config.toml
n_layer = 21
d_model = 128
n_head = 8
n_kv_head = 8
head_dim = 32
d_mlp = 1024
vocab_size = 2083
activation = "squared_relu"
norm = "rmsnorm"
norm_place = "pre"
norm_eps = 1e-06
positions = "rope"
rope_base = 10000.0
rope_fraction = 0.5
qk_norm = true
attn_scale = 0.218
bias = "none"
tie_embeddings = "early"
parallel_block = false
extras = ["some layers without attention", "local attention windows", "shifted keys", "attention sinks", "hashed n-gram embeddings", "a smear gate", "an embedding shortcut", "capped logits"]
init = "normal"
init_std_qkv = 0.0423
init_std_o = 0.0
init_std_up = 0.0423
init_std_down = 0.0
optimizer = "muon_variant"
lr = 0.00953
lr_mult_o = 1.32
lr_mult_down = 2.0
beta1 = 0.9
lr_head = 0.0108
grad_clip = 1.0
warmup_steps = 46
schedule = "wsd"
decay_fraction = 0.904
decay_shape = "sqrt"
final_lr_fraction = 0.0
batch_tokens = [16384, 32768, 65536]
seq_len = 512
doc_mask = true
train_tokens = 441300000
steps = 14169
dataset = "wikipedia_en"
Each number is 128 + 24 x the weight over its row's rms, rounded and kept within 0 to 255. Layers, rows and columns count from 0. Numbers have three digits each. The size before them is the row's rms in percent of the matrix's.

# layer 7 MLP down (transposed), 1024x128, rms 0.147, rows 795-805, columns 0-127
099:099115146141121088134193175117154086156123099099131138144109142160129108107147102091147124113129137141133111171123105098096128131079093093161112133113135133151150124142156152151146148125130117119147124095099120152160112123135133127118153137110147107131075151147119092133109121100158092124120120111069101159118149117140101088147183107124089101141134164171148115081146134126148119094117
096:161108159133180131102145101118124162152082177155146112149141144114099121083091120147140144132084105141129136145110099163133100137151126097145151134147115093126088110106092109109133113101132102072142159138134167118151116146146114148147137137109124085110155087146136113142160136138101123114112146119144125146103127114119128164149149066129056096102117100132124159128144167122136123116095
103:138152140150104121089129114125083177127127163099136108106173150113131153102086140137141147124116107139095141142082128123108169133150134127117098166127148105117178153154093098100095160114125138139111188160119103107154150168129143151114136103150157131108145114148134136137100169090151125147135143146155122133122128113084131151102147123130137152091099141113166183184106128131157109131154
093:109114144122148092148146106122156145127110111111085107086152143169138193151172130161058096154095098144125162092117160178126127130124134122143132129147135150097123164168108145137134121147135118152147150129149151087156080125131086128104091114140146112140145156140138108130126094111162127133137110099139156107147119131100090145122116105133155145113173121143126159164097107160140142098140
105:093170110115161104111085120081155172115132160113142152124104120125143179139132115096109146162118156108115142135106095147117138147179137106137114121153173139116095160109100143135111109125160142127094148142134142136120117158123104130151106110109098129124117097157169174118139124129115096139153160068147144148096141110120132142139146081108106134157141105129087145159081120083136094096108
097:131131140108131149162163145111132117139111130129114100174114116153088173154123157158121116120114123139137116110124073108124096111161086141139113147117141127177132149089132137175086140153123091089098123167160103157118111097118144090139114132075113155153131179131149101155145149159123167142146162106117101145140085155139126133079119117138085139127149113109123155087105108104135124146138
098:104145124081138109126127109158123126094118124122099110122134110103169125114165121098115132106095146146127154148184127146123112096103119146124118060145144136097157124142102135125118157138172137097132186107103100121156123143094127143101132129142157096103139090071153101122102091098104072157118139073137107125155134131135145172105111119123129160108074164109116111139137130120127143144124
087:129099112143125148129123109090145130145098130154119107134132123157164156146117092095116169142112104105124140134130133141145074088105139130130145148116180153105109179141162132145126101162127117137132137106146115099158109146081105125123143155087130087136138098093106133141161130143138123138140083141086128100135152125114161193095131133152174135154130152149131093086114174179148120131157
094:137145163083136156126129099104134147076115125124128129111132136163112124163115099125121124097117104127116149129113117188137148100153121100136133181146154145149104143136144122101120130106152157139083137110126152093095146155114159112105120170086117131092186127141143173101140111155191129160158110128145141159078140139139088137124149090136096130144127096111109120105142158133161155148151
106:124153079123160131128139164091133123126116173136113107104122135096121125171091081135127136147109124158157155104160121110177143123145088130139128130116113111123158157131136145105145110139126170154145149160125109134121139120143149112105119095148101180121097108133121089123133127168119140153087093111152111052144138141151123061153142148135120122093087145131116139119113089080101143105128
104:158135172113111109158142139121147099127120107079177118109124116124118144179105152131118130138130153136109101179113126140118155124125135100183130116143115113103125148105093086125142139110127115088155153153090123101126108145166127104138129139155061120095166114139119113158156112146159138144084170133094140067105148127076100112131125135152127117130131143159123133144094152122076148128151
# layer 7 MLP up, 1024x128, rms 0.212, rows 796-806, columns 0-127
096:143116132097119119110121174136123137117095132144080091179149127104089105082156123128116152115135113176148108141149090148060140151127142121116156097105141147111133125157143129147088130136103165132135135171096166153129123132142141126132107140153129147135140126134115122140121125162114143093087133172114097121174141135118122135188131115139074170118114108141117122139097150105115160115061
107:177128119112104169124150075122140111129162169135126121149131151154130140151100128136102121122111137142133142126151067100130139123128137107078155103131115154121180117117095132105078157106126114133111081122146174165152112077142147117111111129127107134096140129092108139098091130102142096162152115128156124106103114097120113133153162144158127094163142145100109102170128080107093150127145
097:138159114127138104137119088171131139117126135129089152110143181155146147181087124098138062109172123175103115117084152117123099146093138124134171128121081156142137109160138144128142148161121104120132120138110111062150111121156126119135161117143141095090135185116185107101138133125152107119164132148097135103153120149104117153173158112131125144140128122124139134149125110141127120116148
111:104142123159080130125105149126137108126110148112116156097089146110130100083132129115100142138098131149114090167121078157100145130160125112138133134121149131131135129137133190109150130096114096119134081097132123095147114176131150062117113126125104146134095126132124138121090183111115138159126122056127087133106119178136138090103111111076125137101121110104138131120129114107118112120089
099:138097131126163151112099089120136132130105132151151149117140149139120098097154140141121102166089166157149133128113132113134155104142136121131113067176160135145144145123138138131128113137132123177099110083095132085111130095119117128178177120176121162091131118184134128137156127126166116112081177146129118150091117112129103140139091128122148165139120119117131145179113146116083111134087
104:179166111088158152113092092151136101158116106131119132116128110132128111122113130127070127090182134084149094110145170118134089135108114129148148084122130111145151118132103122099111135136090133166073147143121113119125107112142157132104113133116133118164119118141113168121115111184099115095182107105156115128126141096113158095157139134132131104114123097109110080168124141109111122147088
094:087111155131117129125134156158151128119120173072109133105129149125141087116111120148102130137126130159130133119152118076102141142165146108090158066111114137132147153130137140152125105103099112159135162104091153136115164116127179121105111129112149109122148159115100135110136146077127142091114152136158084126126124124082150133162069158085138132108131105160134127156148147103164156121087
104:127152155123112134121147109105126153109142122126116133163114115131108147168094127103159102138147124133163126094109123145166164132109129120127118167143067132126103070104137139115129164141124094087105136099137108108076151116148154098116092155139106176118153128113183128130103108149127098104190112071125132101137104135134110132114121111138071166118140144161109116088117110137136129171141
097:132112127128168149116140133174097144152105131117167098126112126148158115085152167116093107088151117119111111136097099143096126158100151118120116142145131114158148165115150105108098130140111147158154108126124160145186144131108156123166113161136107133090184144105145119088137114135090146104138148129138157128158111137114129175090152126095116127149153119100112144205147126101108124162148
098:137134119094131161120112156147123111139123112095129126136104142097129144128114094120109154150124150141117156118168150139142139123169117103117139168099137112095119118131077130144141106097116079079143108110136180117166168156143126132108159095146131144115061135101148110150141147137153126106158143107120097159107202120073164138110116088123124119135122137154147163113088120120109109145086
100:142121147130132142166142125155113108147203122155134127114110151166124099115162094133149134137178110132120130144114092124123102151131172136130091155128130133158123129099143145092190183145123177119126109123104117146115192129129111133153114089121145114122131142109131144094158077146096123110169149085119142132183098130101150141133157144121125153113118113147154149142142126133079126145160